Each number is 500 + 25 x the weight over its row's rms, rounded and kept within 0 to 999. Layers, rows and columns count from 0. Numbers have three digits each. The size before them is the row's rms in percent of the matrix's.

# o: layer 5 attention output (transposed), 128x128, rms 0.271, rows 123-127, columns 64-127
# v: layer 5 attention value, 128x128, rms 0.302, rows 124-127, columns 64-127
# gate: layer 5 MLP gate, 320x128, rms 0.313, rows 0-63, columns 64-127
# up: layer 5 MLP up, 320x128, rms 0.32, rows 0-63, columns 64-127
# down: layer 5 MLP down (transposed), 320x128, rms 0.302, rows 0-62, columns 64-127
o123 096:502534558514506508452524503486489512517477477499500514484513503524509492460500520503468493481482481480509487525482493512499494477476476500461524502478442481535472497469516502511522464530556522
v124 094:505463518505484490480439511531489549486470488446457498481511507489473506458514581508483484535496466465521515500488501436534495474495488500491479511530533527515504497476542509474524508525521484
o124 097:522514516476493490523502478473482518521527518496512487516503448518528513553518458454471497518510522521469495431492475579474494506491531500461517485528456486493490480484485511507506514494489476
v125 099:496517537519525498472528467527518529479501491492500535515536536523482551510527488528507518496529512499455532526502466536544488479537458533493515541492453539502478478529513555452496495504543479
o125 103:496472452498467508522445494469482495508514540486497495487493483512491470579517479487512492534521481476548486524490556506536557512515515461519495466550480497522497511443474446538466505503506533
v126 109:472462549516507499495510485475478508476534502478527445491457469512510502480530529484546532514463503488557485513522533479471542491497513494464442554506483518519511507482504497520483514499506548
o126 112:530494510502506467446480476458507527482477483532482506549483506502475507519453478487489502525543461535501537485527497494507472492482481510495491499507488511501506488533488467474562486485526478
v127 106:504465503508452474514515497492473517532506497534474499459536501488471492475528475522512503495473509495563543548535508488507480510549464498514517489530481528481500517540534483517487510487493465
o127 098:526535483517502534518510486493505468493499501443507497528484522471547514494480455486502477495524503503468464512457447534515490456483531530493469474508495510539500568454489470475478518511536493
gate0 099:529523491517484493522477545501526506503520535532464512505496531494485517490476500501506524561457496500489505468541475474505525492507527523523537463498496502493429519488497495512501497537531524
up0 091:524505501487499515510485465529490523486527493482526466525538488496463523475491500492487479454498480498489474496514513479541499474487485461429500477501458448457473468489501518537518533492501426
down0 103:483481489553524508499529556465494515455509480473491489520441464506500505522561487506487525513512490548507519493458521511496492513467526500511522533506506535522516536489504505495480452447516524
gate1 099:480461529487524494475518509504477557519515519474486534478507527447449508542499464526491534504474485482495521556551506537469515502514464516490459493484525491483478485549518526520459482508540506
up1 099:527485482508512448486502514522501532548532473504465509492506535458510468528503541491493511525479503533512530548505482482466496482491417497503521493504495489563512488465509469455512496515478498
down1 098:507522486531482487486504563509478515504485504497511508541479476481478531554488481509511526497523492483471453469453477514502471504519536527496453528485499465456501489498493486448527500472513510
gate2 091:508476498503526541498519451522516502513514460502472476499536466494516459478513494463481498464500489487526482493523498534489502506499486500548479435491476504583485484466518496520506469466495495
up2 106:466507494537470489517514531498444484475499526464502566525466520486442481504460479488542495486459494490477494511529508526522512502445496516485476524469500497535501512487472494503536489516518539
down2 101:504532480524506483512461473484509495493482488527457450504534469476490573517481468494463471537477516487546494495473538479524552505503514483549533490481507502526480500528446486486520477473522484
gate3 090:466509483542486465489557490460503547480509494504519536529520444520490517499483540540512470488510497506517501528523510504516487507512482527451517530493532503503454503528510499465453519470485512
up3 088:487472553537489480506535548509523468474524498474483491530523490455521482539503499485476495512503522510459506490492502468534509546499492525529443523503510487485467508506500481492489483488511481
down3 090:474471501505498472491528487507460512492493494529458470541490472466464531473496513535516512519484500526526486533481473466506465516488529485495541478547542507518493460464494448507485489575492495
gate4 097:520476519499478473468477502531512500524494492472543486501527507479519459491516476552516535530516478512485489549542482507483507488472500483488462469537513464471470505489531500508500500533486486
up4 098:463551510488519525476512476488455495489499485518490531511505502509505470528495508483510473499491470488469513507442513481526517496526489482499513522451513510524534524484476492525523500495444529
down4 093:518531524526493462443491518530524504517477516468533496511531536493497531505516456452495503500517504511509518513513463511523478515474485551471455498528530478451487473531534524514490499511531477
gate5 097:492482479530511484518489510477506489468525530479500481519523503501506492454468486507530456493481489472489536552447486528513502461545534540508522519479523449521485522478539530466513511508470502
up5 093:533490531520510463476489499499517504510481493509529541501523534492475514513513497508476506458460501476526491442520483516493523491469512474532495548525490479520504489487515457506492522546483518
down5 094:514489501508496522523465493509454473474485476512487553479433470483498526510506527480515543531500528517439491510500469474472508508485515510483496467477471506464521527530474493506501465489513499
gate6 095:516464550510470509502538532472462492492479545493481479495492535471461506511536498516516524485535540471468473498502530509493501515484570501491466475485507502501524532537498499489527490519501501
up6 095:452513479504493534545491541496476503507562480488531508529516508505449443468547466482517527463527511509481486511509426473523516466488496497546529537509502514480493505478492485481518488497475479
down6 097:471518469477510526463509483465507491481488548504487506477500474498537570462462534549469495496510530482487479509470539532502518531501507490519456457478502505493551511495499519492517496488506479
gate7 098:520519511493517458504500539501494484498488501479466577497515494512495463503521503521469503509536506476509517492535514490536549510466507519503435485498488497490526489546486531525495489483507523
up7 096:501481459480539498493506474464482525523520514514534442487484474528526513488501505542459501513453505505482475475476495476501506485514531491502562514487497471490527566474499499501523513518515464
down7 099:503486540481499488554500454522476505506464496507527492503512488502522510488503515483511501463539491501497505507519548495505546498528481467481479473528508508543520448532491474497491505489482520
gate8 104:537460537534483524480514496498470483483515537464477520450475504471471524569508541507493527484486517501539495494505509515521519508493497493469520505523476460491500498475488525513471501556510481
up8 108:446497497508533509462496470494490479490458516537470472504462491483493433498502470502530426537495489511507527479492510501500487508436517521518494484495522501481498513456531516499471487489521517
down8 107:548508500465491528541478507551496524489496487484577525541504504513473508480499458488485548501497504498528526482522432528524511484538464505490480478505511499515499510542479476526537491465486492
gate9 103:504495519491482511483503511470517483480485463490488501505522470486541485503473489494449517543468494527535510510530486476478516496508530471473491512514467494496496442457498460468484516530520521
up9 100:508558486502524494503502503570497498513502498433487489501525487476520530501505522483528455506521457445499503502463494491515498524470461532477505499499501485486483511501518525491511531453507481
down9 099:535466518469513513498512492484458517496533450514491485468534521472499474512518471501466503559479479493538506497534507515529551503474560453500490478522483490554517515490505487481499491538520505
gate10 100:486486496535487518514517508490517461532497491473517516550504501523485455559511481478488509504463533509505474518519498506504527540482521509494475456514495508513511440472498450516452504537542494
up10 098:512476511458527465485522513483506478531535502482444528448501506489495556474483494499481547482547488499511497501521481484532500458511485469513492481490508466503486495494517490512567533466468515
down10 101:530483463518458476514507567488531521493486514507492521487491505527528466499520483525492488473514532526512506467468498549501488530474486470468547544486486544556522482509535495480466479511498540
gate11 093:486483517534504513528532512540476532490446461494491482516477546497512438492508536494531472503488504488467461496491476469501519527516480503516483529512513478506457499500514488535550485507474481
up11 112:520489485484483495485472477479551486505525540520490515484534475473458563483487466498454529486498487488496517505530547520495474472465513513491501475493493502489477487515511521445468521509504517
down11 097:509540484512513521456454511499470512527501510479514505464513491525503533496492465489448502485446466496545503549509488504527504513516488510575491537492463471497474514495514494479512480482512471
gate12 094:470517498489518518480487479438515490555509465513510485504458457493466535511538473538447495487500484496525508456504459492488519520466471526489507527480495477480496541548507472518442487489497528
up12 103:488502518474485494491493480522526499509503438479515484495464514479528516480510477496475509519486538482464503441493486470506521533478497521472514499517464487468525487486513523485471491481488531
down12 112:455486471451539504423466483515445500510469489508492466507510516520488543504505464502472507540471482512511473496496547477487471457475477494515495487545516497486547534499508552531484505527494487
gate13 103:481482530489495479495525517513477546475505511490515500495513483488558472492479492462545486466451481485487490522554517499497493487509516489481514491491501497434486506525477472520527509442509473
up13 093:471455538523533511513507460521491496517473510508501489531498534504464475480530473492501490462453497505521531489518511512498518527529534477484525494530503503505534467499493492518525497547535512
down13 094:487554515472477507504526520513534476476505469471502505513493475463456492496460524500530485503519507495489500498494483492470520476495524493541506513483534475487504545489541501498506535521487516
gate14 099:532516502500507492510492525513490492503532490495512542524506501493506475500479473487496560504491484498469479501521535509529487539516491500447421515538516464484501480467513541520526512476509450
up14 090:482570545490504491456517484486514470478463520495497495509494500494503512515509514495496473519489532486533544533470451477499493506510559525514514519470512523523501513535490453476511483508473486
down14 095:517522486495469486504488510527515481493562497487484477527523489474516494466476517453522525537477465507473508488534516505501444518499531527489471528484483475527554512553493482522515500525515506
gate15 103:494483528490516458500523469502471519527471505533489493493450457506492483524483472543528475497507517462470488503532479482504506515484509502509469542483538547532545492475465497468444499512497532
up15 106:517485519478528483489516532499463505469483546499487486500511526520497497484520487539498477493525513502498507525505504477510494485466505494524495504495516483481473495478496468517488470488437519
down15 107:519432491468464488484524486511509461478491497481465470511433465450527517479466477459485535535493520500509528508486484508482501484492535475490485483502498507524478485476497517499509493479467514
gate16 093:502511502490521519464524493541520507490521502507503495502542492488514504540526528491448472481468540490532497487473497540482533509512488523471495488488499546514493513501456508547474452507543508
up16 087:489484513486471492514482501495473538499496496479513518469521516468542535463472450493539524510542486490503478520530486466458492486514521464504512519463502450506536518501527500479529534510496516
down16 096:519513527514518516512529476516518498484504478465471459446502483495533451551494477474514493525466518531542519476502487470508541503475454486494493500555466519528504529527479479541524480477490526
gate17 100:480469507516515503527495536519478492531509476514496516514547512518495497490495539473499462485518490457529504528486514486514506506495459558521487521481519549477482459525497493500536465487491484
up17 103:546508497532514492472525536523504503490513491507513497498482477516488482484508497513506545481558506442505525458489511510501502542541471527491456454518520481526482530471503505512545508513527511
down17 106:477473523481446498533514512485528513533531535499516482438455509492512518467467534468484482508488533517480484527484499446496509489509501519474512503474507544520542486513512539535497551514538515
gate18 109:481494499544463517519513533507488530516478474544492488536446519548504472479488544488488495467492536500497488504463468505482495463487540520510483473463491516479527494530503478521455459468537523
up18 105:498477506499493535501503501486521532518490479532491500527460512542537523476476521486484519474483478501497524476508498498531494502530528521470479439472463458493502529531502506519493474446492521
down18 100:506514519532444504529498542494464451514477487494496478555487510475493506515426488505505488444492534488462517519520497477497449496488514508545547474498530485469520488513499423519497491513508498
gate19 095:513504498551479508493470530511520463531472489495540520508473498453502462525475494542479463498496564468506502500484491529484475493498494534508475466483478550521498474496524500474491447504479494
up19 084:515494513548457501514482507517493477522478474495538502487478491486513468523482490533491484505488567499495497472500483530501480477506494534490490500511457531521512494500536487472459460531504466
down19 088:471514510447448517480513518472457536516507516491507526497490482519517496506472476500495518477491478482508526520495475476500507504507496481561526497522481468446506501474473507533517566497485532
gate20 103:508468549477511519501538523511517539487496484560494510493563531486538489476501547499515476511526499526513453521517501463460481485513472480460508541523484473469518488523476509486523471488493493
up20 099:523504498463494478469489508479466527478533568499484551489517518519467503542473517470496481538512522479477532537484487492443548520493512521527528515468538468534466543528500491501518510501496489
down20 095:494494474472502528518516540497533477490469480510506496490495498526508463519551549537542459489486487506504517492471470474529451532444520493482538535496483529461503512507482491494517525481496480
gate21 094:486469515518538464515524497550496470490507504493510491484484483531503492526520489519511534536471523471514507508522513493516520466517529502500523517485513477458532495492480495545479470489477511
up21 099:495543503514499521553460560492525564456453503498529458503500540496546497505524461474477481499487531533515503546518485455511492491465502496504482497501506477495493516492492437473499469501505533
down21 099:488479517499490480490485484495478443512534505533482499510498519520518470485510523533512561485453558519516487473510481509463484503506493494484478498491461503508515461458508510492489488488505526
gate22 100:486490492440488520500469476535482519520481504468501519505544466516462508504456494529496483519537527527544537534516510505512530498538541488500501527480493473477510476499447483524530527498503488
up22 099:511527531468521513500522522537507505493532485463521502515508507456519508484510495501531483476468535498497483510511478508509477546484536480510506489507526517465495448500517535507543460492522502
down22 093:528475492510481496516471497508503515511485497526502515507506496510483492479512471471511500531521442533463512472506496516506544459533450530476514501498509498524505526527482496481479525520461521
gate23 090:490485509501492501519482512508478489490499519481523512478501472500492484532463477536496514573509494496519512480518470510506443483518490492525469482516505497522512469513532392521480489525485483
up23 088:520512523506509547496481518550490523450520487504536494487547494467507516497512482482523503513549468497526514485497495521515464474539495510528488516547459497555494518514558483490491512447510493
down23 094:569491508489473550524456533452479465515485536502529510501499496507510532491465526517521486521454507484505543525495505492524538508512463455514504501502527505487468502514439501509534501455466538
gate24 104:533467532518526515501536538514536559505470471485468521531485476514480456480530506476526510524534490500535510520493495501475505459512457490467508553510486497489512499541514470491489519497489522
up24 104:526486534534489495487536550527500504508503458486480511483526536520496455517481485500518496521513501515481494503513515497508518461465478534478521517501511477474459501556440532468472479512480506
down24 097:501466489534505519505462492485510529494548519492490511543445484502479528436546488474491486491452492536485506530466493494503504508520443471512500517496497477517503467518530550489506518477504473
gate25 100:522531518522484476533473466484504490503528486518512554493530518474511521509481509505484515501537493524430511503491528485507449531515471482445504500498524492461492561477488453544498499506449513
up25 095:499468489521516485527488513528485469556470515477499505488490482526507502499496488466506522477480478514490481456522540456493545502510481482502512489527511534523494504466482509502513500531536480
down25 103:528508488480503466509525472493492463489531486477509542460527506511464517496498531494526459504523508523503543476502543514507507531443521490501445518513488510436458538509477475476484563484476538
gate26 096:566499492499480508529531506490497464532505524505508513542501457489489503503457531518500497520556486497457488492492508498510530515521508490488519455522510523473523484523520553495495469528514553
up26 100:514461531513478542541498493536535493488478541483535554467514523484501502514545516530471530518521554517544495478485473509507493499548500517463499493515503485473553487499497523521539512512502471
down26 098:483508510488490504489507499509488469544526496505495494520503513466475525510481504470511478504496433535467520519519543490482468481470505474504487478453542510518550500489493456506482490452451460
gate27 107:537512503532472515544500468521559549506448472511485500503500489544492487531486526496502506546520537497460464461497496456479482525476502529495530532465504460491475500474500472459499506498521526
up27 099:527470491481458506465487487539485484492488487493518503507498464458507497516477452512486456460466525473531495484490483521490503467494505480467470481500505503500461498467517553523498526462455499
down27 100:495530493529493468499560510489487493488491477515484510496509515511489532496517488524514535514488495580509472493469486466510438458503447507529495488470489508464540531515527493473498451554539509
gate28 098:497478513490508471506490504540477499535493462494503490461510459484510429518477496473516515510484516492518519522532475509549462503537497478500519434513526491531513498504461537476470451488511516
up28 099:449465525532525488514473488484498472470509527495485519462504457441483475524471509493547501514488495500456524496454494505517520504494469500482443478524523534477521480546528518512491516527479489
down28 101:538492506464501473509481503542509476514471529519485515498470483530510500505531510493487524497518477514499489441487464472522423472534534485483516513552510475481493468535524511453499520520543510
gate29 115:488483474471517468494446474497537447501473450535465471516502480497523516508475484466495494483494447467511515522509513458464492520535484489497499483495465474487527526498531540569506472517481527
up29 110:504492526499524504513514513496449566477477506470505493482492517504499542484527496545506461502517469523486477424503510511519492515477496514497475527469490456454470479469497473468478535506466443
down29 095:529512533490535558487465514501511491498497488467523498525525457519503509495500482502500540476477514530504493517543507519499449484494472479505550515544495516523482482517508486509493538475531500
gate30 100:501475555474502502528482509534483538519458520515507552536469486497492491492479490477497487537501508483522512500496536487454495454508503542484522487515494478480458495527483461504488503498495496
up30 097:489512487496474499538510495522469532522480487518492524515517459518468470551524513506515480487450465541557493473439467507485472495497483514514485488501505515531487494464518470501503546508465502
down30 106:462517544490490518476495526519523517515495480512472478454504524513470481474494502531458491514544473481518524542506524487472548498501543512532521511495521484502530516512493512455493476501482515
gate31 104:481517493486511426510527481529527445473527518535467483503478477509472525519520533526505520485438502481454477527492512464487471527481486527515510494514512514503528506485508481491582494486495486
up31 105:441530497487461510478486519505498546527524518491547534459500496531508468511474464516492503499537463471507499506484486500507528520541461477454498487490535527471498497500421506500456497475486493
down31 094:500440514514506540471535508484474482496527519526466484476501474491492505495523459501493474512494528519500514479530481468515537444518483472487522524488545507508479493510519463492515494494484514
gate32 110:514486471479501491482546524542521450483540518545509501485505501536496502508520508499482521497537500478516457508513514477473565492472483497506502482498500491507473484463548453542552537459475519
up32 101:518503519507542509504552508474487562443510504479472502477442521486489556467541488505491500482531493486532499500527467491499521508471497505474482521536530502473544480540497485503504499545478483
down32 103:513481495466463520484469519524462473488542445529531494534461512501488519538493515542500521513517488491516534517508502511464525426500499507471536462511466424494486497483505470478518528517490526
gate33 100:495479480475473490542509495515533489480507506492521499466485465517518534526480462507526480523475523518503493476492534505479505486534520478408506521532532453504480558449477547531502510499489511
up33 095:518466488496500499515508506529528482545495514503504453457504480554520451461519550472530531517485491485499527494470503494508526504497479488474480495561502493489472551490466497500511482554466507
down33 096:488526524551508502485492496483481511479502521508508484511537522486426542485481519485468514494504488468480482490479464476532504511503474517543507474476514518521560466507547491499499502486509472
gate34 098:547521517539515517484476477506498493516462489493499543522501480482466455499462507468517563473468509494510468509478525508513473470510499498501447510521477516500490477499494503542435475433449480
up34 090:470512540447487486507495504499493537468540505482500464511489499465545528486526489509490493497495477492510516524518494482442522522487485545452524470455516492497508489502473487448551499542507505
down34 100:484510531488445486493545477508497487551494519499519523509527509517483535507498545502482493482500432489505465508510490541493523520505498500497504487520517490489518498499517506485605482495441482
gate35 102:484507570506525499503487498537506474467498482498490517492466526494510504488462522487496492497492501489515490488488489536504512581522466492497464506528484473476511517522497552535521497487510497
up35 105:495506484512504498499510510489496510529504511485422489481532529526509530541474524543483485478516541526506497503504505451472489486518505517520485489504536473531522493502522501483474490516507500
down35 114:486511514487515500515499492492469508494480492518529496500491472515520525502479488543519524532506456496477504499496490471481525536488440519497522503468483512466480486476485481509528505488514513
gate36 100:521516435493509442509550478518491519514470519507459524492508493509480484503521516521468520519489476499527505489465494485538513505465513523450473519507539515538531526531497516501485462496510488
up36 098:466466531492485527501534468477494483525525494476462461528544470513494532497521515489476508501531456522487448489475471534479438504520500484499478505524496494504476489531492474473508474493493464
down36 097:520534491501471499498494505529481477484525509480518541502495552470512504503494504526526524500488482518507515470475487518514517476511530482531462485515526504520437504530512526536492469452474479
gate37 106:463459472504485530493540483510476505492467478465512482496531475527477531480548545513468533516539463519476505508523503507474498478519468499522500508509486475537533515519578510475488554448518512
up37 102:520472496518501531512500534484475502467553537532502501453432515534535484512495493540540498546489452463522494474450493519497534465482487498483492546454481510487492467463513457506492500500477501
down37 102:549519494514532499525458521465508563520466506500477496516507500490499476487465530518488485508502541547542493477511519507523552522500509461511469444542496517502527495527516494533475490511494507
gate38 097:495499486509488518522523539501497492522466528495517541480445497512480466520501524499493517461518483512487472523505504484514541486484542530485493490520492518490542534487536473481445448451518452
up38 101:506481497517506460525541518483549508481515513512515451523535450526533470498529518507510453496478500484491498486464521502502461488549460482512517487509468461483467479466492498466494530524533475
down38 108:528476511495505487523459461495543464493470540498476496513456490502498510498525495555529470464525515492508497524514490536474523487455497511529442507502550443508466493510490545512533532513460485
gate39 101:501494497504495514510499468565502525505503526465508514516515496490511483491492493503536511535533483471460527569490499558531473504535511519484505519517514475461485536562478508546515509511450502
up39 109:478480443508507511505499513458507454509486501551520460475459506496456472545521485516485480473523494541530477418507480466473509545456480491473499489509491515558486471474522530522477508495508499
down39 100:499544479529486514491517537460508470509469453514505546498499516512529522489515508489520553487501438512472473511494470502472496506492484550519490475475482491521503478550491523529516476514517496
gate40 099:515500511509490511514555491492526450504483493481537501523509464510448515477544497487511498532523463511497513526462512493497493455487494523506491447496504502498501489546480507501504510511527490
up40 099:496495493497509526468518495528493473456514454496502465495453531484535460462472463474518472465490506456491475522484509483508496526541521498534492511494456454495492512493490493499528557479485485
down40 103:476475517501499502539536510486471549524528541509508509481517490503518537480510509496521501513539506522490471483503477495478552473480510532499498553482505508494502489500500547530510552510494486
gate41 103:532563493512457468512499480474483492526472493478449537492527475475474511497485498545492510500504463498480504506509544468494494493486471482513501506526497510449476512536493468526486516494535492
up41 102:476489535510471503514513502504485466454503520493503504445518502526493441525526435499486501487504513517500497529475454549522486487462516518522472498469485497460552499484484528465523491516483488
down41 104:516518520491538521492467504502482541484513474460511462496510484469506516478532520486460526496525504499478474531482454459511512491504503477517515497493505540541450525542535524487479476483518506
gate42 099:492476515482486471499511484474487514509558515471552498525486450509480529489513512528478475496448507512524487511455467470494488478494507534476509497531502489485458525461532499529474513515449508
up42 092:492498486525497477505478481486523495479471482502512526506534510513469474499526498477556523512445535501489519518511468457511492518449518521518517477503508461489482471472495492449495471517495536
down42 099:505479480455529500522451503514520501498528517515464491471472491517514504493482477494443509524516543557522488480486492501532494460568499491488482504496450552477482499509504504483522546531527479
gate43 099:512465513526526479514439492487520486507464489511499493503525488479474462425523501493484497481476527470465504532506466538502474529479474522480469478511502494486516490504489513472499506526510476
up43 102:498496472508465464441457559551520477483549466463495503463504507538531501502514461505536502454505508516496479464504531507488498486526475530528529488462510551528529505467494485482499526481473497
down43 107:487483471531521488565510466481518477512512433447513544506542481488495485483488509504491517521507508505543505512527485503456508493489519473479460509478509495483522482491480510493496508516521443
gate44 096:520495471516417529529472498518512518501511480491457474467517536544489507480502504498539516472454522529520508518501481457527504475526500494466500528477466534501505495537511423534469487460514518
up44 101:522500551460511498519509528445496540496505509526484517509492518514493482530500515477474512466480483483532478442480496525479525544500515560475504466477475464532530520494501493515483501541514453
down44 101:526499526541525494528462498526476497469504503474476491514488491475495511455555454480517503542478469491537480515475545447531489485523482510495495501536500472506502493509549521517521535462529504
gate45 103:513506512483530483543498532483485466506477497510549514511479503506468516492504508509469507511496481485507475466526487519513568534482523447487489511461520493545501510507507506504501461508512493
up45 102:542489514530483485483522442494496507520496516461470529478480519502526496498530534484528541475495532549449532514524442496511485490517500497490572511461472488515524505523557524499535502533511473
down45 106:518543515468522516472520495532511503470525495440538481521477498540533498523517506482494541539533529518495494490527451532531511505538531502478492573504479526538479528494468499501509510468504516
gate46 098:536501508519492491492512513505509520479496518489491566500493488503502514513523479493479445523532461519482532465500487488498475469453495467516463507498493508511471499531463511507509508534468511
up46 101:503495511499493500511524542510511464510498499495506496504515499491465481550484513507533503538516459479477541575489432493519511473531487488441490525565487551518491500516498487496532526467518454
down46 108:526501482525475521535533526501502511515494501511530547546490515493480510471518522504483473496496541518478545487499511538500479450472540482512497488503459544455523529487487447527478503503496513
gate47 101:496508481506461495486553487506481472536490508517521489518473496521510450514508498517512477504520513491498527481480506536446525486550527473531494527513529496528518523502508453519493488512529466
up47 098:473497508490468487491495468526499469472495470508519482544528523509551467515496474480505501521488472491479545489514509493484498519522511537498403491481521504527554540497465474500511491543499485
down47 100:498446519529527543501484476488501492511487498518514557469452516508490552469486522438488504498464500498510504451487504511498517504517468480467547500500520489501472473521507472529495520479516513
gate48 097:466487453501491482525497511500481479475463483505473543474518493484461466512527488535496543447539484492473488504507534524507518514444462508517513490507520484523528508460516499507454487494541512
up48 096:512492539483506478526456514497494488429505492520490479541478492473528479477500461521532473467496547520481504518466479541502513498524475476496523480484449524491531454509521514504497519476490511
down48 104:472471459481475475518476480473489513530493460462552477552486559510528508526489520473458478534517521499506504519486488510502514501519466492490509495466478504492488475490482497484535515538502487
gate49 098:519504573491521491477488464493523470535493484515489530498511530517546523490497499487500505491487470494500514454512530513450472536550472515457543510496495475475449493534525507548548514501526451
up49 102:532509499485553487520526520495485480481491493484480497499510476473509497523537522521535489503458499505495495519469460486511495485450504508470506487550491524487505492513531458536489497508499515
down49 099:445490489532452534501515524484491540500489528518524469498476532492477507520471538476497491541494540489499482499538506468535503474518488530521454513465502486488508495512487499457509453521508494
gate50 100:537502536474476516497466467547485459479513519487491497532516501525483538474490512498490452532446484482473456507471540513508575548509501523486528507505529479482457489465515497555503543507506491
up50 103:527474494500497536483502473512456479513471507484430518473486509529487530464456527501475512557502530508467493532503513545520577521469537485533473476511500488487457474454524511506490488533503527
down50 100:516464485508498537483509472489500519522493575504495473486540507447525501521548487486495523491518496449512488503474501542506481522510482530506497464479475548511498494500509498558507453498492498
gate51 099:456511502499522491499431521500517513514422538526533510508485527481495517512511495521511506521475496522463489499536494515490519465516457503470507477512522457465530535500506534476451515513562513
up51 098:511485546478492525523509495490484508517544430497517492502519487524506547500525421509500527466476524499523533504495532442507508526510493484501515530485513483491483447471515493475493504509493513
down51 103:482492475514463498484525522486467533504495535470490485498525560481508462484535494505509518509518520497526510533478543518450496466494486481513466494494510483523482477493509504511488519552533511
gate52 094:494525480513500487484510521540512457477495562553512503557492451550507508495521498495502447540521489485533518501489492553478521489523430495500494500474504520504463510511515511499471494512499499
up52 096:508519494531463486504478537533492456497495489485507480495512468488498476443547485493483475535502506478530481531544505506495531521518476515501486499554483544515531486520485495496483487506492467
down52 096:487535483514477503451525510459502522503518538524475475516506486504519506501517528542452519549495513505477470516469527529505509484501464523473511505470507455518536520501500500467514506502464477
gate53 101:462516500511479519450477507512519485529486518485521454482477491548474561484511478535506487552446479501547527473520481495482501515514485490513496495504473482479474488448495525534486516499508494
up53 102:509565535508510494487501520520509511491518472499546495478506505525484539527459511514455479555478561461555483519476526477501517450488490464484501494519512484460512489495488489525486511527488527
down53 100:550504476548501447517506468522499475492506475503495508509521474483498477458575518485492533488462465473515506484462457455514476514513502509528486510488513520522516512563502523494505534484524476
gate54 093:495494489513490500502509514487500469500494482452482496489515532517503458473511480542504531515487494448496490469468455507473516535489508536498506483518483519536459459492464505455492486519483515
up54 090:521452539495467537512539469477527497502500509483471485495497481481512461494479509531471483452442495489513497485496443525472503562519490526529491499523507522510490478526500450512488489500474529
down54 096:490526504501525537455474499496517510468496472541537494549502502487539533522536449462524495430493477477524518540520506473509504517481501485482511477491510472511525533473495532528513505542514496
gate55 105:506473477514516475500536447506505518471495494487501500510496529526542464494523492513539533503535478498542486513533515528488508471544510491520502506508491512545513547470532459490473496473538465
up55 100:489474471505492527495529528514518503481471510525421500476513522499509485504552524495484458473518504521523458495492532461544492517509480493563496453498472531477490525461501463507485511549512530
down55 101:539500502544484502503470497470463493499501564428544477507525523493515464487469500509545536505493507513496505526505491507510491521499479517442537540496503481520517454471527514509513532486496501
gate56 099:457477521524493471528466468480519481507489474510494518543481514457497481523478524510509477505473494447448490537498470510456454521502472520505491502520481462508497519501529527519497480477507521
up56 097:474510488506496552511534522459488482487505537513474493533536468536527493439509471500451481497505485509540543467476490529477524494501504502501479465491501491496462518447489517506529506493534483
down56 099:496499500488518487532468491507517502547504467500520514510498492495514498546524446500521513536543497527449498504496505496505495480512521544487528495516501495464531468521556535517527515531517514
gate57 104:466502468498513470506515481472536498440489480522477520509531477444536447499474496514463503480493502504522470476481527518547470515512481501513528531492517485500495477540502495478512485515498475
up57 104:483516482496459519498488451495506497508433485494492480478513506526514496525537504476500464492521494496539457506490524476471470509516512485514527498470490541528493507457468524532487515536508518
down57 107:531464498547506558473478544478500510491517486546540534513472491495485462506519508489477492476467532478471507485529488493478498533471507500436488462524519494503491503505477489528536500475488527
gate58 098:502482499502463508482501546486474540508458499521499513520508485485504564501487533453504472489521494482498493461504519520453560527513507506530510468495500496481478534522530473461524529511497493
up58 119:477474524478489454490513496504459468482521475544566497550430483515521517520499449505511496504541506509495540459517475509477541525469493511522501487458509504496527505529527500466484489447485501
down58 107:512538493548476510495522488553495477500496506504469498493533490480505461469545492461537482528491504495536498459521511486480500490465486475503478474503528478522472512502508467486493516487504552
gate59 089:518520513531489523508524408533541483521503527441475535540512497466495500525512497499507499465544524480518498438487506523518511516503511499479547479456488483521508491523476500470525464502492506
up59 098:523503538497530492501517542470458538484521448518514501454516504502554517483496505504465484543483461489500550533567496482502509495505505458523514538518493494471520526492529483534502580524492521
down59 099:457526474521498522519491493505519579499527479505491461499479529504496498485540460500475493467512471446511471467508534498509471527523481449477496492491454493494482503498546498519473478467507535
gate60 098:471531507513459492524466495533505479485493511545523512471549463496488548467463458475474495464530500542506482529523509498509474503508519470539531462501516530500497512534445506476484504528497487
up60 098:486541502524494536483477499481496460478516488526532525512528474500516516534552487508549475501499503498536504505504487498466465494521492501538507494531505477499494510510420495537445469479505476
down60 098:502513557498528481528493458511496529507516518513511520475498481492484509479500482483495487454499514515521502499506498515490557504465518495479485480490456485492544547484523532492548496504501555
gate61 101:548484533523493477495517512484477475473521534523491512513502487485505441487510452479526453467488454477509505492528514493519519493555495503470475529463486483506462526480494481537536467533487471
up61 090:515480542515504499501489498533553502496529519489508511560508495444476462452501456457500502479503466506500525513505560450496466518500507472485540501502515495518505472497527489508541481499500474
down61 106:505507520483500513513503478518519486459492541524458495511485468497496513483514532471547530539499479473520526491486538480470510508476503490473480538492477480538497536452446513542460459496529492
gate62 104:520492517510520451485498463515520536504498505515506499521491457542490446512500491510458525480514424460494563497476544493513482496477474503497512548513487469522553507481483522530473496515462472
up62 092:497476487514514444498500478496546506504509487506477531536503458462429480486481479513499474473477456477462522490484560490472511493521495482564491512495481514518519474468499540514475530503473477
down62 105:482508509501494519500519508518465452493501469483536476492435516511537512500519555464563535517529545495452530490480510458475478473519442490487501527490492464472493513500467518480503501480501511
gate63 099:467486514569503485492508541495484465507514507541493527486456498505512511541464528463480508468500552465491560494487454487451531489556478545507511491458492547529499501548585499502542507531496516
up63 098:466470507553456560509506497527510503490497486504489520513502511470503482499487521446528490482470525476538526507464509480481499494559546538510516469455530484487515474534540481463497437475479518